config.yaml
intermediate_size: 2304
hidden_act: "gelu"
norm: "layernorm"
norm_place: "pre"
norm_eps: 1e-05
qk_norm: false
tie_word_embeddings: false
init: "normal"
init_std_down: 0.00294
weight_decay: 0.026
lr_head: 0.00581
max_grad_norm: 0.5
warmup_steps: 200
train_tokens: 364900000
Each number is 500 + 50 x the weight over its row's rms, rounded and kept within 0 to 999. Layers, rows and columns count from 0. Numbers have three digits each. The size before them is the row's rms in percent of the matrix's.

# up: layer 7 MLP up, 2304x384, rms 0.126, rows 2177-2276, columns 0-63
# down: layer 7 MLP down (transposed), 2304x384, rms 0.0542, rows 2177-2276, columns 0-63
up2177 064:541511448450618459489433555491443619457471571424444473512521512579396431482539509495446533491522550438542541489438513541481526546465406488507496486486558538480498471460430562454471529483437525
down2177 063:528503513545506488506581407535564432546444456515494463537517449471483526519411416571585551518557397532451411517466545444452561465565531470519384519564435455466490499533450497604452552509510526
up2178 151:482509475397556538435442621543451493510444465439482527513464452509543460436527471516579491433510467528519543563488476459485485527571463476577594479554526421533467412500426553445429460449537382
down2178 163:456571461473429457532513499428575456439486462493469458605485528509443510528430434484508451521534543483441479514473477495479481391422494498449520549502489583533523526458518425574557460483420499
up2179 172:438426569593443544501481496492554428549604475503469529619471461557482483496579545449443477443468504527486524512495586503474483529452510525547510533438518540483544497497563482536513538534588497
down2179 165:607472388467512379481557522594445571469414577500526513467487498439521523516455528564520528556552428497461449458525487477491527436496490420427559479551511499480357447487430513461479471432502472
up2180 138:433515505623478535493457479473508581440462484515455467518450496455537506502534605549557486421498588514527510424542417502487577511423547421441531468570486443503513515495500467522589466582559497
down2180 137:495498474537516442500518588547529532620487495515560486486446553444445523540438483554511508549429410537368508523470513580531504504507519498461527572363488461506524523410528582565463484494480513
up2181 104:467517523468521535575475546497564553491537511522373472433523510518497528406601509525561486543421496455562507382475537502550544505496520505553546481550438485555521424489528498482599509444484420
down2181 102:519484456471440404426555380443521434583500474536572470530547480467525451671588450501501497632534507535512586579445484473505490391573426423490376433404556467564444561457544462523465499541449568
up2182 114:467545488558546505529464544523479385444552459399543476553435511499535482534517511486516519529532511509541531450439438585491393462435443468409522455465499548426509597508479532634599508460559489
down2182 125:499486516486559506554482492362539600511567504529512551513420489484476519453516536430562488523536323416526573495480474501507482494571513452541426463533523485392413545533531588533583500499606593
up2183 041:615632481404472514499480487483578487438496436502460562552585524489537513493552471474552532458476561553540579502418550596506430532461471387492386469530525586488491583467425525591509565487370544
down2183 039:413490473569482544450529490502497516530489589485555423464528468430463440547494468559583522440469474464540448500511460435572468501487489579516529514495512426522529443569490398486482427492621459
up2184 136:488457456409552471523466504495570510555535549486523578519564553426455483506446433516465539486563456588486502469491518534612461606442497598475593494448576578556522451423577432481535455451509556
down2184 127:504486447482481536569496567482466440541465505406541432480431499517502490525518522431503519441616495568546430461547439526431537460559460580551458585504482536591563521538440505463505477432512447
up2185 112:532544519538497500482525561511478561466648482528492372406529547509575429474442469420537503517443553520450494528487636505466454495488397415527477486449498462523580505503554490496520441424531539
down2185 110:418454443487539500506390500460501461540307545433448541598501462484387475533544491472489474478532462568404460518459468523505457572472519486480460454444525539528457482558530480519515526555454473
up2186 108:497445430480398538521551487421526498463446529597511482490463557588422449489388519463444485476454572514486589526475502457481493510561472537439521556491439446496461484428461538486435572564619458
down2186 115:578516579538562491514473576542433418451502491531492512549465429553487443467457431545509548464377456629447427445557440450492542492392494499490523513420414454524591606565496380491587549512509532
up2187 130:520519524367530484454508455479497543521403481513550492484500493538472437521515451409515518509541466510553476532469574554534542509458548488518407572465441559434528412478516492579501492472475511
down2187 126:461591468572430559494494536496514500455450487520503436515495520492546528493440466423474513501508545467543515477598513469494502479530451535397493422556575529486537525530483443440488470470637484
up2188 112:528499494477537483520605419451471460552481524495436564512488428584503489515550599455485494397494448408463445533441532522506449441461499460629535546472512509612419400505484607460532455455397502
down2188 109:412445457581429548504398587512479576469483449457457527532507531362514580448471480491480489527413539520539567526496535457462483541488504434464574524529473549472457573507391460448504479552536356
up2189 079:587500555467576475527480412584475518493448501469528497491531463468471605460443463498514493517459460450486521528514427467569510573475484439547404550500471464549561447489460515515539508507536459
down2189 078:415535451515533516579496543505506484535575485549458530446585524488444505582552432504480483485526487531466560515493509415499477462622482502478498504464543514481432519526589498530530524606506464
up2190 026:466481489528522483465426477461499505496550481546543497496517497357551567526497560520561520479414505483566467529461535539402491536501562398576525536575472599396568467603479497564467439417514557
down2190 026:481554494523444513403522481566502471467551503438510496529412544580456389470548479502565526523538445479408556487495482462546429507475454607444465522484513418572435555411558507390503501492488408
up2191 052:524570517454420549516498569522488395632470460426500400471450485422633511440569589531455517466523497519431454508484518496489515474496454415438476449424480543430478628482474529450448541485600567
down2191 053:571517489405543555458531563501427639475463452538532460456511525516549510571607496522551574548553636541543541494586494463554456457434491551438548506449515511489494564555462510465547468455499572
up2192 138:484570463450425508551534601456533490436512486528474520515446464503545543477493545520535555480480493471468460612529422506530452447455431400474444511516488457562504531507471469454419480542531570
down2192 154:522604542436481496455628665555584515522510469554525537548423502451576523524451407485567562468518562538487459495459460485579471527512583543494449528527390411546605464478465535561502492521420449
up2193 053:420512524523507549429550527500482455577515573524461476550538564567515452354411502563515563497539535497538503468567490502464521479521517527489530536419545457452491498470492472537504448464489408
down2193 049:625518473527475399516492483510532610449566486496428488425463520442477459615587560490558481489531433516398516506445461434510493522464491518504452405576493597515477521529544509489448594536517573
up2194 100:531387549493569576495516512537510441496493462477589467445457440404554528516422578438442449476542573420474420525480534607425513603380581498524535518619461495412529436449477496552503452521529489
down2194 101:571397519552607491474566531501449466427501390540564520563511489563424536515471481537550518534450465549590520439522497518538622406605482576448421483507534537461521546569536538473496568452516392
up2195 066:460504514477503528430593480642490444448505507483536515548487533450512421544406499421540530558498606508545531412595511503447525526488537506467506540549559407454541525497502514474448476418510580
down2195 071:497456504380568527471604466510508505590536563484397468498493543500485591482468559557500522447428491468594492507433456529460506538525535420508480558440505479510509562469380526513586429511546407
up2196 117:340530557547472567527541512527548576440519505568499456495519463442565563527548447534500488525532508475406406463462605475511484522428516493487534549465513517519478570421448488477478495498447485
down2196 122:548460454411528507568531506484581541559419506436602505490531474528478410463489525523467537486588535441481581422518515427526451509554525487478528502581546442516515509541518529516445541518576435
up2197 110:490528526503453493634470602466531532568471581523554481490533509471478538537510496451538455514614508507532384464525501511492595619503406421476480563498493445538495482544495398490473424420490498
down2197 114:494520553523510503567505519471508515519388451515582490432517456463495545423504572493424379544536416498469507538564373497446472470545493444501429444410432518486449532497531468496507410502570547
up2198 100:528465418413488552544529383479516504406516497423518501457446483549528525433497583468491519532548446551563488539594570390435529573472474471579517559393481486484498420571443571548543522485490571
down2198 111:573593478579476441459479631512437492505484478468526532495423536409448525438434478484518446449501484398501521527612412523532388410492483427406556496510506507447522551459529491466469482590501478
up2199 123:454473534434546507500526498519468578578548433457496620469489410480520466535572513453531562603523453494528507452604528494477517470443454561475408516498464494491532470441493536488544526561428512
down2199 118:564530499525489534539423510513551451429416574532560511403504467556502484544509547525533455440525531470546497487472596518413476403497545542488500420443532586539613407540372386445450532497539521
up2200 085:390519505530406539508408526533442527520519500562497556477524480480568531526544593568495484431483540500486535435479532574442452419544572494515474539520574599503480542491449494399471457486516433
down2200 076:488473495459483514570550514425623600444529499466534554526533474492425537502446488452511494572536418483526533533477512526590503482494448508592465491487455550500505481479492413566458525447485565
up2201 124:491596554486542499472487508534469507520555412549497521419484529413489482472469577497565380460571539590452436473504457500533468581485439504507499523544540495536495503537462605385627593550487500
down2201 117:454520463462481588560488515485399553468476524503428556522552443497511511516451489404616504501546536584546518532496576492401489503504466541513414466454503479485556496492468516540524417538503452
up2202 062:458484440477547515496391453536480597446563526534560523444471466457597518536458566489558400484467558564585538551497498576436614481485480453445506509533546561501562485552524505458459519462534517
down2202 064:600437476551538550443555490445490488531446523438517600528443495423471431533481413536411514532519512490401472527526436449453435505407514468471564456595527537584406524512474508575460465531521422
up2203 128:558551529506547479507489469482491426537489508545448485547400558567503529525482488466624460439454530536430485598479531552459558549511522383538423491527434499467555465504514526545429511450435448
down2203 122:530468446529463501432567510462526547522517474464533519487531443540425506502464615526406443540446561499452420471517435460463481457519498551423466523474361421485506579496575505510491562481514515
up2204 090:432492562559449440467455622453523446574470497527479493423507458415390510466473589498466466389525504442564418501479553487541505545535542455543510551512482501518469489457575450440458487513502554
down2204 095:478495507542475531430501609561452470539476509580533652498505531517509483509527390510537523520418522535498497485443420396511515530584510524415379488422489477465386483484476487512615437503576440
up2205 126:452485457545444517539388423442487492577512454500530543495550454529493563535509491540482526508487526481482511513468472581567583477434475601457479418453434448463515434462466506562485418547546419
down2205 126:493581539489468463527587506547529549374500474572440396433470471508534440431503482450574427404558479502467563536478506465402456512560595480460509567514490474474499558514449494501510497465518468
up2206 104:488464493452567494481497546571550561440501526456461538534508450572429484503519651504463539549469472531554459509419497579514532475504469454496443542449499441464476503541477478489482519439532577
down2206 103:496527490512510618591402448468498528567565568481530440524559453466519528508479404499579520388495552440533480426537565504538578451438506516512425477545458472488523475529472494516522550449467564
up2207 116:475440479463458492529566531524463523532439501433448501458445475507590533443459479557547472554453521359542468531536504520550533371615497483476553474469544530564475511526456506536516397476560441
down2207 116:483520490483538645416529531449612540488539492499520497493547416563537494499440489505500392464537518462555562498444497533456575522467570468570484547468448457389465478476552506484466462478396506
up2208 148:503507457507500539582585615512496631530443484597426429524493545494530478459465451423419472489481442577450448468555474534514562585552530525519560492541551576454529482474466497538483567405494523
down2208 156:460467598442560447527410491432439419479558499561490506436458495589555463580499566411590506536415608496451529552440564476562491460538549603486518381472598500526528519517543507505476511440503528
up2209 078:542465508572505428520466496540406540563548557533502498443523524568520527572462458532477559476496564490428510439479524440517439489500443450449510503565524491580447503467447476435474495513469465
down2209 081:607505474449488498420608502500571411443505445503530513557573487467511461476468527496553510538496500380533439463481423430539487472563476490437538485472443526487486582429490453427494515518442561
up2210 028:408552476507452457516451440536469514504496506478482424463499434470394526440421423468507499523526448546426446511543518432453536537420529416479419452534499502458503551456469549506452422522479520
down2210 028:545510519548506441481454638483491576382466481534555586448534547443559392475525483492541535459513488500521486485497487517543436481549460523535558547440510515503443489493503445526590558514555485
up2211 088:442542491485547443423484549476493520573518584515516536439502541543523526503510495524477425531532502473473558485478512569452544512469432488507447534535615490488500491512489554489571516524517464
down2211 091:507521515568489540535477484604469499501482524472600546529580500492482384473598551555612560520523546527491452479421482528580477570469582468548525468531501541461450507460517481459426596456487486
up2212 058:521500487462510525444479486513516485439462459523478440481480532543564569484513500489533413416451436571496456608484517530560485437486448551458435478521462554443466447481492521513465466522439510
down2212 056:474500537492450530600470458532536458458474558539497499505540453472540453531537530455638549560540554481433451391536472460534544513539544435547455487572438445574491546438481472415427437553548540
up2213 142:470534483548506586511398437405473522457513441453622472461540571477486446543526503516532480477504413545541537531434518583525520509460552535495624461442592504540440492495454512577565513587554508
down2213 127:525558496487534513507646594613543533530483501572480564569477360530545509465489456477547553524540570446389440462538463520542525503507532525503410577555426495588559443474561484509436442431413509
up2214 126:510488489595459589470438516481540498550504511451531548591556475523523571398544502568499635501505439455526520583420523536509494510551513498542524505449435567455543542483495503493583396559514491
down2214 112:495480530432486523534501458594474514489457510527491475492407489490489454539377541531506455461501606542494560464584533485474556495494489489548492525484467393542442440504529479512472598431463412
up2215 088:528446490491574490487516483408464483445485504488429491484502623411392508515481580467450440435438472420549542435477478487475490517407560485503495449511524585484421493461518581650488523523461504
down2215 088:479388509376495489489520517416535510482456462566503504538570494498524484526506434401477440466596572416516448504504419515536521461541470501442505502502479452437607462555407502470530536488531476
up2216 084:512575392490597613520498430503518469554478472470432505529577505512438514500478451530469576512468422513441517491466547519422465531519444473561554510619475438554494565390375495423517483530468558
down2216 084:454455446580463486484545479569534490559409587486582477497457573464498459546468456491583546549476532470572454457607356413529552473577444509446468528502515504532411547513566504444512532476530403
up2217 042:600489499452472568459560444539542438531493647493498535503516426458597460373358571503467504477444580526539501464504551523489439485530464463514448504456604425517533505538450519488502388492562496
down2217 041:544500504475605469501440502442499575477547367536512484580561534558488491594554434411502507535542447454453539479453445573507503511516455580458522502526485617523428499507593512576488497509459528
up2218 064:510515426500474416563470550532490447565552453581601619484549471440458580487527479501355499513466495479441477488527433375493551483564540486428561494469434501569555537471516488510617451489462493
down2218 065:552531518416478528488481535447415534531450659464438570520477475487566489619499564517541542388426539470439562435436611536452591460472523440500493509549489572561583450476431564500382356461511451
up2219 105:460525567464483397525511497518547531437448538504488459506587525612551545455480558403476431529423545434544474494568553526400499444498530376447483465486522528474556516447498566472420456477618525
down2219 115:507434564496505474502496555507404450473483497564607491450522612464378574421542479530447471455475498382536549563487394472541520441522468523534481528504519526489503488521477620429545418621517488
up2220 175:467457545580475435398505411522555500476540506476455546478496525493480479609566504521481551487477466563517497498397577565411465462485450393486545422462555527464520449345501561496522544480509531
down2220 161:517519433494503506564558512532463525434466469392509400506498471454538413482447561486622436453485537499493501538455574508486650521449433508510523454489531477462545513589475570524556473477480502
up2221 039:445560502409530493499511464555589539460445485567420543459420553550604506459523396416464468560492555487504580461539467551356443484557451520508376467368488527545467465529420455480505561426514508
down2221 036:485441520565438565461482561499491423451573420540568447454474502403461507545534625554472497490535426529498488544483495452540542501460515460585513549597477462438543497435505488545458471524526477
up2222 074:468500479595526481442403479382472571523498500424499537511504550471410547476480507516461479425564556627540466443443420474528600481410518615481546474429496435518540516464516545548542438546499517
down2222 077:413538538426556499353503468602499546517605477527480504496422433479540452543502537529549531493459496462526531472534427453485397466482536546401534536449581552450435551558564530537514603544551638
up2223 068:550482412567468480445467528500473447447534465503523416384421504466451427506520469507378519532566552487590512433504438498516540507554406554387502510462504501488510537423517534463489481512550529
down2223 069:428618569499495588459555538524424456518511534564550554546482504545551537597457397551488505493380482486498527514580578480541438384553489377544447450492434569538423490434505431474478470499444447
up2224 145:513474440544501546500485524405408501456506519529389550455562518545533508570418532573475460534518570462521459487496499516598551483562527503541475502555443540503502410563446503422462534449558613
down2224 140:542503600516458440481475458532571535561484526497568462562473511522419534448546500467445460539496499563512497483545458453416445398480444487450529541415559404471554551357532577525504522518456478
up2225 093:469581439496571556489582491530459496508481516512568476488343491488496511461499500508537456471479507492399556551386562522576461538482503521453540520528548559471506424471476514489501495605483494
down2225 089:530508419498512458500601531482454568546549430488548468444472439457575455449532501489432456502482519409459384482479562448476514526469581420464549433482471460483488558499559463484497605497423550
up2226 076:471528531558428504611538566466436608475535459500445449385506489473452555518471519515437517527430481483511481579503561547421578496495552454527468440591448426521503516459542448429467501532563569
down2226 076:525505503426563571431488579468574462462500532528533544529537501480582487470501446400500470516500523472578511391598445397506489564545490512466537534520551594505522534540547519498459547508409473
up2227 085:562526536479501470455436461557518461491523463481470465460491542577448435472449570420449506512528539486491513511552548467542441516562490437489510487507428488452520503431481490471538523465474517
down2227 088:333543533533426471580564495342516477480502386354407417459482450555516466528548540426470531474428504511502426507394517501466476462396562584502511514518495512533562526480500499608429459516503480
up2228 101:416498491526591595555506591530501422512426520556592523535509493550432505526574465565508413371410442537593580484551571598462449568493515508541516530505502517508496420484514593506524460597545509
down2228 106:505461460477492447503581422376464653502569511603422499446559517448539500553540489490427642550600489482438392498399403394506583431536460506497491437520510508443473560437449398438545452453463471
up2229 138:467499488548524442475463448561460518503353424536567512489535520572545511491498509461494594504457500537533527578556549506578536476556566555512500555502502420472476327496459500566532547458510580
down2229 138:480544509413501538516452611623527506454543511565436532522476518542576598571498417467557508546518557479510565395497515469491497574658517533535508562554438468580554595592546484518506521502469440
up2230 128:478457537521506464461449610538487502524516530455494512456453524452515527503450508489502465460538476546386507506499439486572473585520471561446428512436530382559508401550539585463512484434520504
down2230 127:521537486569482498465428443500421543432460414475461626528517433426478422453511460447545601506469517486509491377420473539486453447496517586445532524496508479423479509547439528503416542458565486
up2231 021:503547538484395476481397531484490370488510432528531505452485548434420563453538495534511538445507484552559612429446542462492530531524497487563421516496499500466464571488498483533594494535507416
down2231 023:493439434534543523516527517474457575497622482558500475465496489550533379537431430474588491562513501410395434515488483460473459394549475599504453555455471486532429430530465519444520499510537551
up2232 091:528480452532537564491457582522486621511482498444463578512497510462545488598475525449535478508512411492512477506509464489530467430413573436510436593564442519469536460530487555487505507513443459
down2232 094:439454436516457514534528433578463637452505614479566538499526541547497481415458536536454443532609560511484607528498529436509483542397495536534508441495526482485514491410527519556589469434522586
up2233 106:581493436618546494563431581562501356487482509438464465541501456573567549559501492565416433439538561524538446391448465528399471531389494485513493552569487494450606493527427571494434578520501533
down2233 101:502509473404458487464445378506528516550535508563552449479500509403501410384529551542587586484475387484506537597543520524534496507566475413458467514457485434547442491487442510499525410485478484
up2234 090:389588439457400473581436524488427403489452508501529458445624453422523482478513530414408580608437443502637544498422541499575559513522513420486444483379474438571472484509498464521434375505511442
down2234 090:576481531515500602391558498572468525492481537571410554558393542600455520531471395495575571417528544426512538549535469510503487430462410543442462566496539567543558455434531518400512488460549544
up2235 131:512539500432547560475497511468459471428526539511482536562470514450520499453510402475436464489434584450522486459491493497457467605541452477544498503547502484500516430466485470445484508501594533
down2235 143:533443468556440445516508545371564388491450473521524474558496503571465513541447496550453545539566453477499526481473443456511473489404474570487600460490490610474435547434469391556506428459444487
up2236 036:413552530458461397477581506532510604453493430427478455451489480478451430384455566447517535517483483470541534510539516485520516501474489451540533467502422513469564603436559600538487554495464488
down2236 039:551528482532525566485471445389516580452434506551542555590544478512539522564550349502499442546524560556387534437559462425481475421583621500442508475446567486510493397572478340452449472538491468
up2237 112:528491488537564509568486522474423574485490496546558510471413636589554541484465416510411543457448518551470490522490527507561593536319439472526442613508489495457500503396387599481524551540454551
down2237 108:435543606381555437488467443547548568575490576569400481463523508367589511432528460531481502507513512424445494435526573569500414572506532401480480453594554513421569484471551441393467493509415455
up2238 094:474513536497475495520505447533495506444528605601511495433544450445508570527526478481455495464471459536482424562524450566513483462489523504457522476527486443481545404485491505490414447466523482
down2238 096:509439489418397504558426422614473552566546483574526548479493531463448526489458499451372521466622452609525457576553485504505500471454480557507498515514449567500600483392551464458398552432496459
up2239 043:479492516581446534502455399603564534476518472434468535589459527462467514509517558549478538445521512514417602426483594501538502466549478485480444440498526515452408508488452541459468437516499403
down2239 038:514462492445507505542530521375494542531480505530476468423521429477459442528476421455535574579488565507566493574518381513457476540468464546557518473499512487503550484449592486419524496488509561
up2240 096:455565517520514473448540455458524432497483505518519417474442483510509449534458506460435408481480509449521561420496524569504543509531538422516561527548499515541511479526455556477437464461544538
down2240 087:502544409451417445592516507449512495557473512426431523470451446509485582513487552570464520479505529531479473525509593473493463464498601541578532471438524566531485540610518526485445501551548525
up2241 063:573599604470431471416459549534449453498473452440440525495439490423568549486373477493595522470516437574546483498572462563519446484529461456488460542564464465514479507540546491435480454594469502
down2241 063:483461421589474513450577557510520557489444535513508501491566556551496603516518395512476560510561433558561469538480497409532543476512453478440452444357462607481451504483470515553516525434514530
up2242 135:488581507479563414403394463481495471418552607469527558556564517493402454455419471467504487560485512475587510506496409477469505534498447515527542494523477543463502512477594531502460565497385522
down2242 145:462461517481480585597529491508513516492491556505500477486426542476548469551541514559535434498505485478429479513548461408558442429518590585475510602498552537507474400515484505601510550508457498
up2243 121:462571487536464609513548433484581494577554572557563526630513524457608493500453465527537531494500515522475424476482542478645547544405374510557572483583474520492598538522470501560538503427515463
down2243 125:527437490407551452502475528510591378436485546436526442524490506508549528508493527384395539474553505494469457562456497602546470502567464467502567463436435572414458438518536561414468483455442524
up2244 125:386476602492581461471466556571521477490555532466499490573429451455484456480452416517535475414495405520569515453472540509504478536545475526490402541619561574522483540417439483610622508508512555
down2244 122:546492496487473503498475513549442573501438488437473545458608410507491524609490515544373441564440489484496592578521496537600478494521541558467588371499564446491558414598462521394433435435528488
up2245 130:510444575493566511473509484558433484602555485483460536498491478587410444414469521492505514556475419548509474512569455475486441477487514547512499527493386512448486487494446469495563523561428529
down2245 133:548556543477443439565513530478528499478548549536537496486492497526559554595505485521444562438544577414478498549630533523517637553486543526536499499537549493517499596450531495592501410562440450
up2246 141:526450517481445521462480537553397537520552561514483472406545532456570555545455415446374528505471500478436455468527484448515525444470452571454500541564510427540566619454537551555611426442509516
down2246 125:537531440521518472508488466475477533486478478473375457621533450419498516433435485526513546477494509522515468484506479548544483610446533525478545453536452538513486458616550482530505520559519558
up2247 102:394432531550487494570486530543537473465454483466560495477530475533543433485526622494481585517467539527484531474498502542542505539448539501462591503531423526451556485587587443542535526465604435
down2247 103:532495453457501540548546472480526528608516494584434530594505521444471543512453476456535466559520527409543558554507513573465497507432408500432461567454487506526535540424504502461439511532475527
up2248 119:545363464445547508605508581436517559462541519480569452486505472536499479461572589434463450463507527520485568517495489601544525485456489448444447460522496484422451487497525531565538585518606476
down2248 113:441529493483465475400500482580473412572434513464592537600468585472395492551492442551556533506490419481485566467544439468485524515473511493509513493562513561613502592501504369466453467424461470
up2249 148:462474473401446430602503478553550516593500472404439474414502509511557496496461507433555451446557524479453488430493501488432484463499495517441483465628531453582456572513497399466497490401527436
down2249 153:507548501585527514492481481578516576393546479507515536567500485509522521544500425511564479544517547543439583418495458523477501493473547528492560497578474581518425488400563545514461544556475459
up2250 054:513551561487534517457482503447508477539471533476492569504467454518576560412565465631566489544462520484535543584442441537477486417457495459541549502505544546477520515498490571536508485431432479
down2250 051:476535428531426521476576441514547466480490474498521463487496570434432409529561525423529562480453569442527437487509531411585466565486489471406462573502475440514472464488501402498476502552574603
up2251 086:448496501523408464436436509534536480490453491548471571452491479371538465380500494523550503476332434586471459470553549569598514431606394565534492499544519466483496452560536398483533472457507505
down2251 093:533483502485512484505573488478461539587472572513494450460444480480485529575469458560505464514445547492514493505533516610459483493485545640561486514551544527537428537517453534491405462501442507
up2252 124:517489425450434507472532568427428608477537558492433619494557473555501493452531465604459485410449466528553513530538455394492575552472471465524532426555537540511456546380428436461439469544492533
down2252 138:470486610448555530503507541467511422557498448508475470471414490550561542489481543495541550501503504436502576522488502495462384425620376464478522529451431501532587590481596590494545528474543499
up2253 037:468467440455414430440445543479476470514588535508494437549411470465474585505507557515540492471589403398520493494457414469600474534524427513522551496522458466446474511448458503508523576524523572
down2253 039:552510443503554555476492464465531577412506349514510624518509504516553453451431444486425412593428476510429447530490490529399456465455587539505532490466566560486501488536426479472516494586500401
up2254 061:447563449488470483438476518510453509522581582455507426455496442484497460426498470519490481472414552433453584515569483486445422504443618489503452499496510427494536539558509509556498544558494508
down2254 063:446521465519439509505494494443514520521425548562573529582549588430489461499512462500549497600451494555381460564495448368412494514503466522552457493485567468520477523538579510477479447497456426
up2255 123:475546474416506517463567469504533429493521579578552617481448576567535383540555592351454573509499532511453445474551425489399501541467517471528514486538459513491577489494380547543510519522509501
down2255 125:433407572496481495541407431526529551495509451512399492454561461578445503488546406562518428528529522447496563536524489558454458530553484504528496496531476500534473601507591451510488448474502481
up2256 135:422597514460463494494438417567381541446542562440557525568517494474551447499539545519444442529543566573553496470471539470497511547485448528498526483414541505463484352438475544453526452517497464
down2256 126:499495519522530521466569649453580496512468406490508527516480383486478539495425442530596515477529432440525474455481527459431542479549494422528390558578491482567491612527513435515377493549526513
up2257 133:489505453467437437537576510553500561524512575579584515296594557449518473546494471503405533470533523427605551578532452590517541457563445362450432519561538419536466432480459548448462411514597486
down2257 134:513487459414505567490460515378532385538420472439418447542460481571385582487442575483629480458473562447464490444504570470452501534388572617499512474513433500510470479492609462527545565404382489
up2258 088:493534503455538491465561497541573511533504585445503515479452474465504481427566422508468470494478509469517478510552501463589466509437444391423475489463475536520529505397608509523540500474446435
down2258 093:499481479509503479570567460480457560462498469561558475517548513565466413517510448473561603499504412462500597548491524537517493447564518530474531623523435573456478550573398528475473482452527538
up2259 118:544425589500544572487420426463514558443552511499507504552491614552446488463513491560535482476557527491458465486445459455390498612463436532477557529582591525455501512466545341506415570495536478
down2259 124:534484494457532473558514459462539619485527535541414490468597557531532490480467539475521505594522495542522557494552484497610454502497579546517545466518480490527538490472468557564475377441413447
up2260 114:551559553456471477564520457514416541474494458475475534471481543477448497511497512537476530517562387432646504521553512488555467493592546520484455553480474435558548462461533518431514491526480435
down2260 108:508632549610539460489529515479464521506443537459528496487499543465587412485511489467529580408511591452428474524507471511575531519483469474505413502500514513420478487514507543490451469412480394
up2261 139:483549476516489570575512511436492504571582479476379514474445585499442519498488510530491438624420555418437454525528432439504588529459497446525587430523389524630582543458448429515482416520515429
down2261 142:591456485443506583356480392548474469505418488498557423456553503506408497497570388508536609456521308487428481504517500459434477554567505419452476524485534451487437451569500549466587525485470500
up2262 143:603553456495443524515444457526414531479490441535522509555408500531466500485445469555512547499462545458535403493546562511583490528500589491517459470454508433434563429426529572521506462514522513
down2262 136:472486515460461330455637484496595451573585583530543480535528517547460432500481519513464546547426464483499515452453590533553481441391503482477498543531532456494557436432479452418500515491502506
up2263 087:438449505549615460565534513539453423435445577536497484502564528506584466461516536457449528612498570609530572404419434438555482503540469541362456454534428479540421512501443519489444521521505435
down2263 097:541526545520480563452546572445524537474488577500447491569573584605522476555453483528584503588464514485474474440459451419608562436448466523431510477547470523488452472550534442409499554495494427
up2264 124:576524484486422482496553512476464460542513506488533511482526468544590590513434515427427499508511522397434499599486493452502541476518543474465443488459484548483546364468548483476486533509538524
down2264 125:435495546475485551544460522483555533514559492557493410492451474424467461492530487439530426424472533468495515590560582492415417508462467497516546447559541534449455528533459497460518479518400493
up2265 046:589429503489587514495498440485492517450472476500443495512473539420505481475429528569436543466472472437424571505499531571478492494374512414413491443492498557434570471495487517495523439455527454
down2265 043:402528444484475442562528577477539494505491383461566438375421528496507562537551374391554444570489559501512514543576416459555592423543473543470485499490573469530461572527471466620517541469435449
up2266 077:459562538495502495502533506561558468478488430474498468571483487568547432479371591475483464438461491490507625509554550548532468504476464415549568422498596565559596534505488482550581501420519576
down2266 074:465527483500548470491549458583487563470511511498519493457491493449509467488576533511500550576564455508516410473437555472475529508540543505440495527487482465490529524555514581495538461537497465
up2267 119:558556465506506532486451521457487480501583542456407539512492509509526514421564590563500506529396658495413609501551527462534530457483492468572502514548461521428550487486516458583538569534464530
down2267 104:521507522500443495543564386506517453451422498463463578460541476465485489496437583454472533408596500441568485546430440507497519579501569474385488479522502503642425493515473481461458498466442486
up2268 109:486506547454580582438465570394537525457503522424450512580512439486592451432429597506519538504455559474515547471462505508432509501568461473475514564570531508531532544440453551545516524602523561
down2268 112:452479577468467399539475475483545520510476504483506477458496501545531441513377439484400541553472507542528451531454455401440471491467472316490473475451537468487502462472584451479528470487484511
up2269 069:511454436389547496491493550512438615419510452560551473485494457506475536462473508524512511491496532496419524471474551492490446540444499419403432436505480475460498593465446541454466415519594418
down2269 068:484498524532482444436505477525446408603505451427456436525578488458413414521608458487542486543471501512481508580591499452510499501529506527579496543467460466546441498511452495642570550453556445
up2270 097:476529507461535481617469464570477463587468502531503434496497475466520555550560547500512493440448433512482485573541562553553536466536594468450463462497500476440498467528464573534524455494447597
down2270 095:454470448468583534443540463483563502424517428446459455426531510474492467512559484488491409416413457458433613563439494439447499476471566409551556498486500513524542539560513494573501494515559567
up2271 138:551529518547431443532505469397445427504404467528555518477548472505475575528493546434481490396406506568536538499481563494537518461386531515488479542423473443494537501480454464525423474469465430
down2271 134:442508532465560580532618413421494517521489439501453446500524559591523476583498570549485503411436510386448574487509490593508542420549509459409509468483567441531502458459571468528591486518601500
up2272 047:546523509588552445438516482517496575489525397461513457428492535502526478545430570562534485367513555393499600469376395578453483542417543414489501483531392493503486503549555538524478443441568535
down2272 048:503515400546426508486527510451500479529534488484614459483460572536414505461556461386602551623535541575460499532523523439465442473503497534580498543519549460601411585467517466516510586482486500
up2273 127:515541511435540476487478497526517494433476493547455542479526422457528598432500532431522597494444571552484501501464410555639459521521440500460465473498438456542505444502457495523449446457444471
down2273 122:539467509589539470472451439489545644527543506422583495540458535561481534577558528532505493548510468550540480455544577472460568575435481500514492551488491467553445528532505496499486472486421482
up2274 103:552497538491436543439504460578540595482421496458486517580560412526598656367488499577472460546465390603462444489472483434505534511450512450492496482470522504521460517498499582543554421530475514
down2274 100:465534465482471418561594620544504455491590529431494515513505522487518492512519543490467455578506416426496474537479517488435504499514438550525571497479491509513429449562516524572585525424477443
up2275 112:397561504434579506444523438441523557507490548491442472497565508438529431448563582475422519510453450476494401511543472423630479512464456436430506448576438526500544497474496469458421531549524463
down2275 115:405508565545401531534567550557453444450519562563472469487452474533469470484491378519379492510501481510520417537404513465503506534507514439494431485514475516441497545524478527503539445534536507
up2276 116:409514462484493535595535503506511482575542541469563472460543430512446520541501540447426433555511437372408513539491410623607503525448488557560564474505568445444551430443420581605500546423500506
down2276 118:499513477500496442484438437564540528506466496612474522570501463531556491479423446570487485518526499496448511494508421459479382471594466447452401427559482520599489531515502561426508436533567419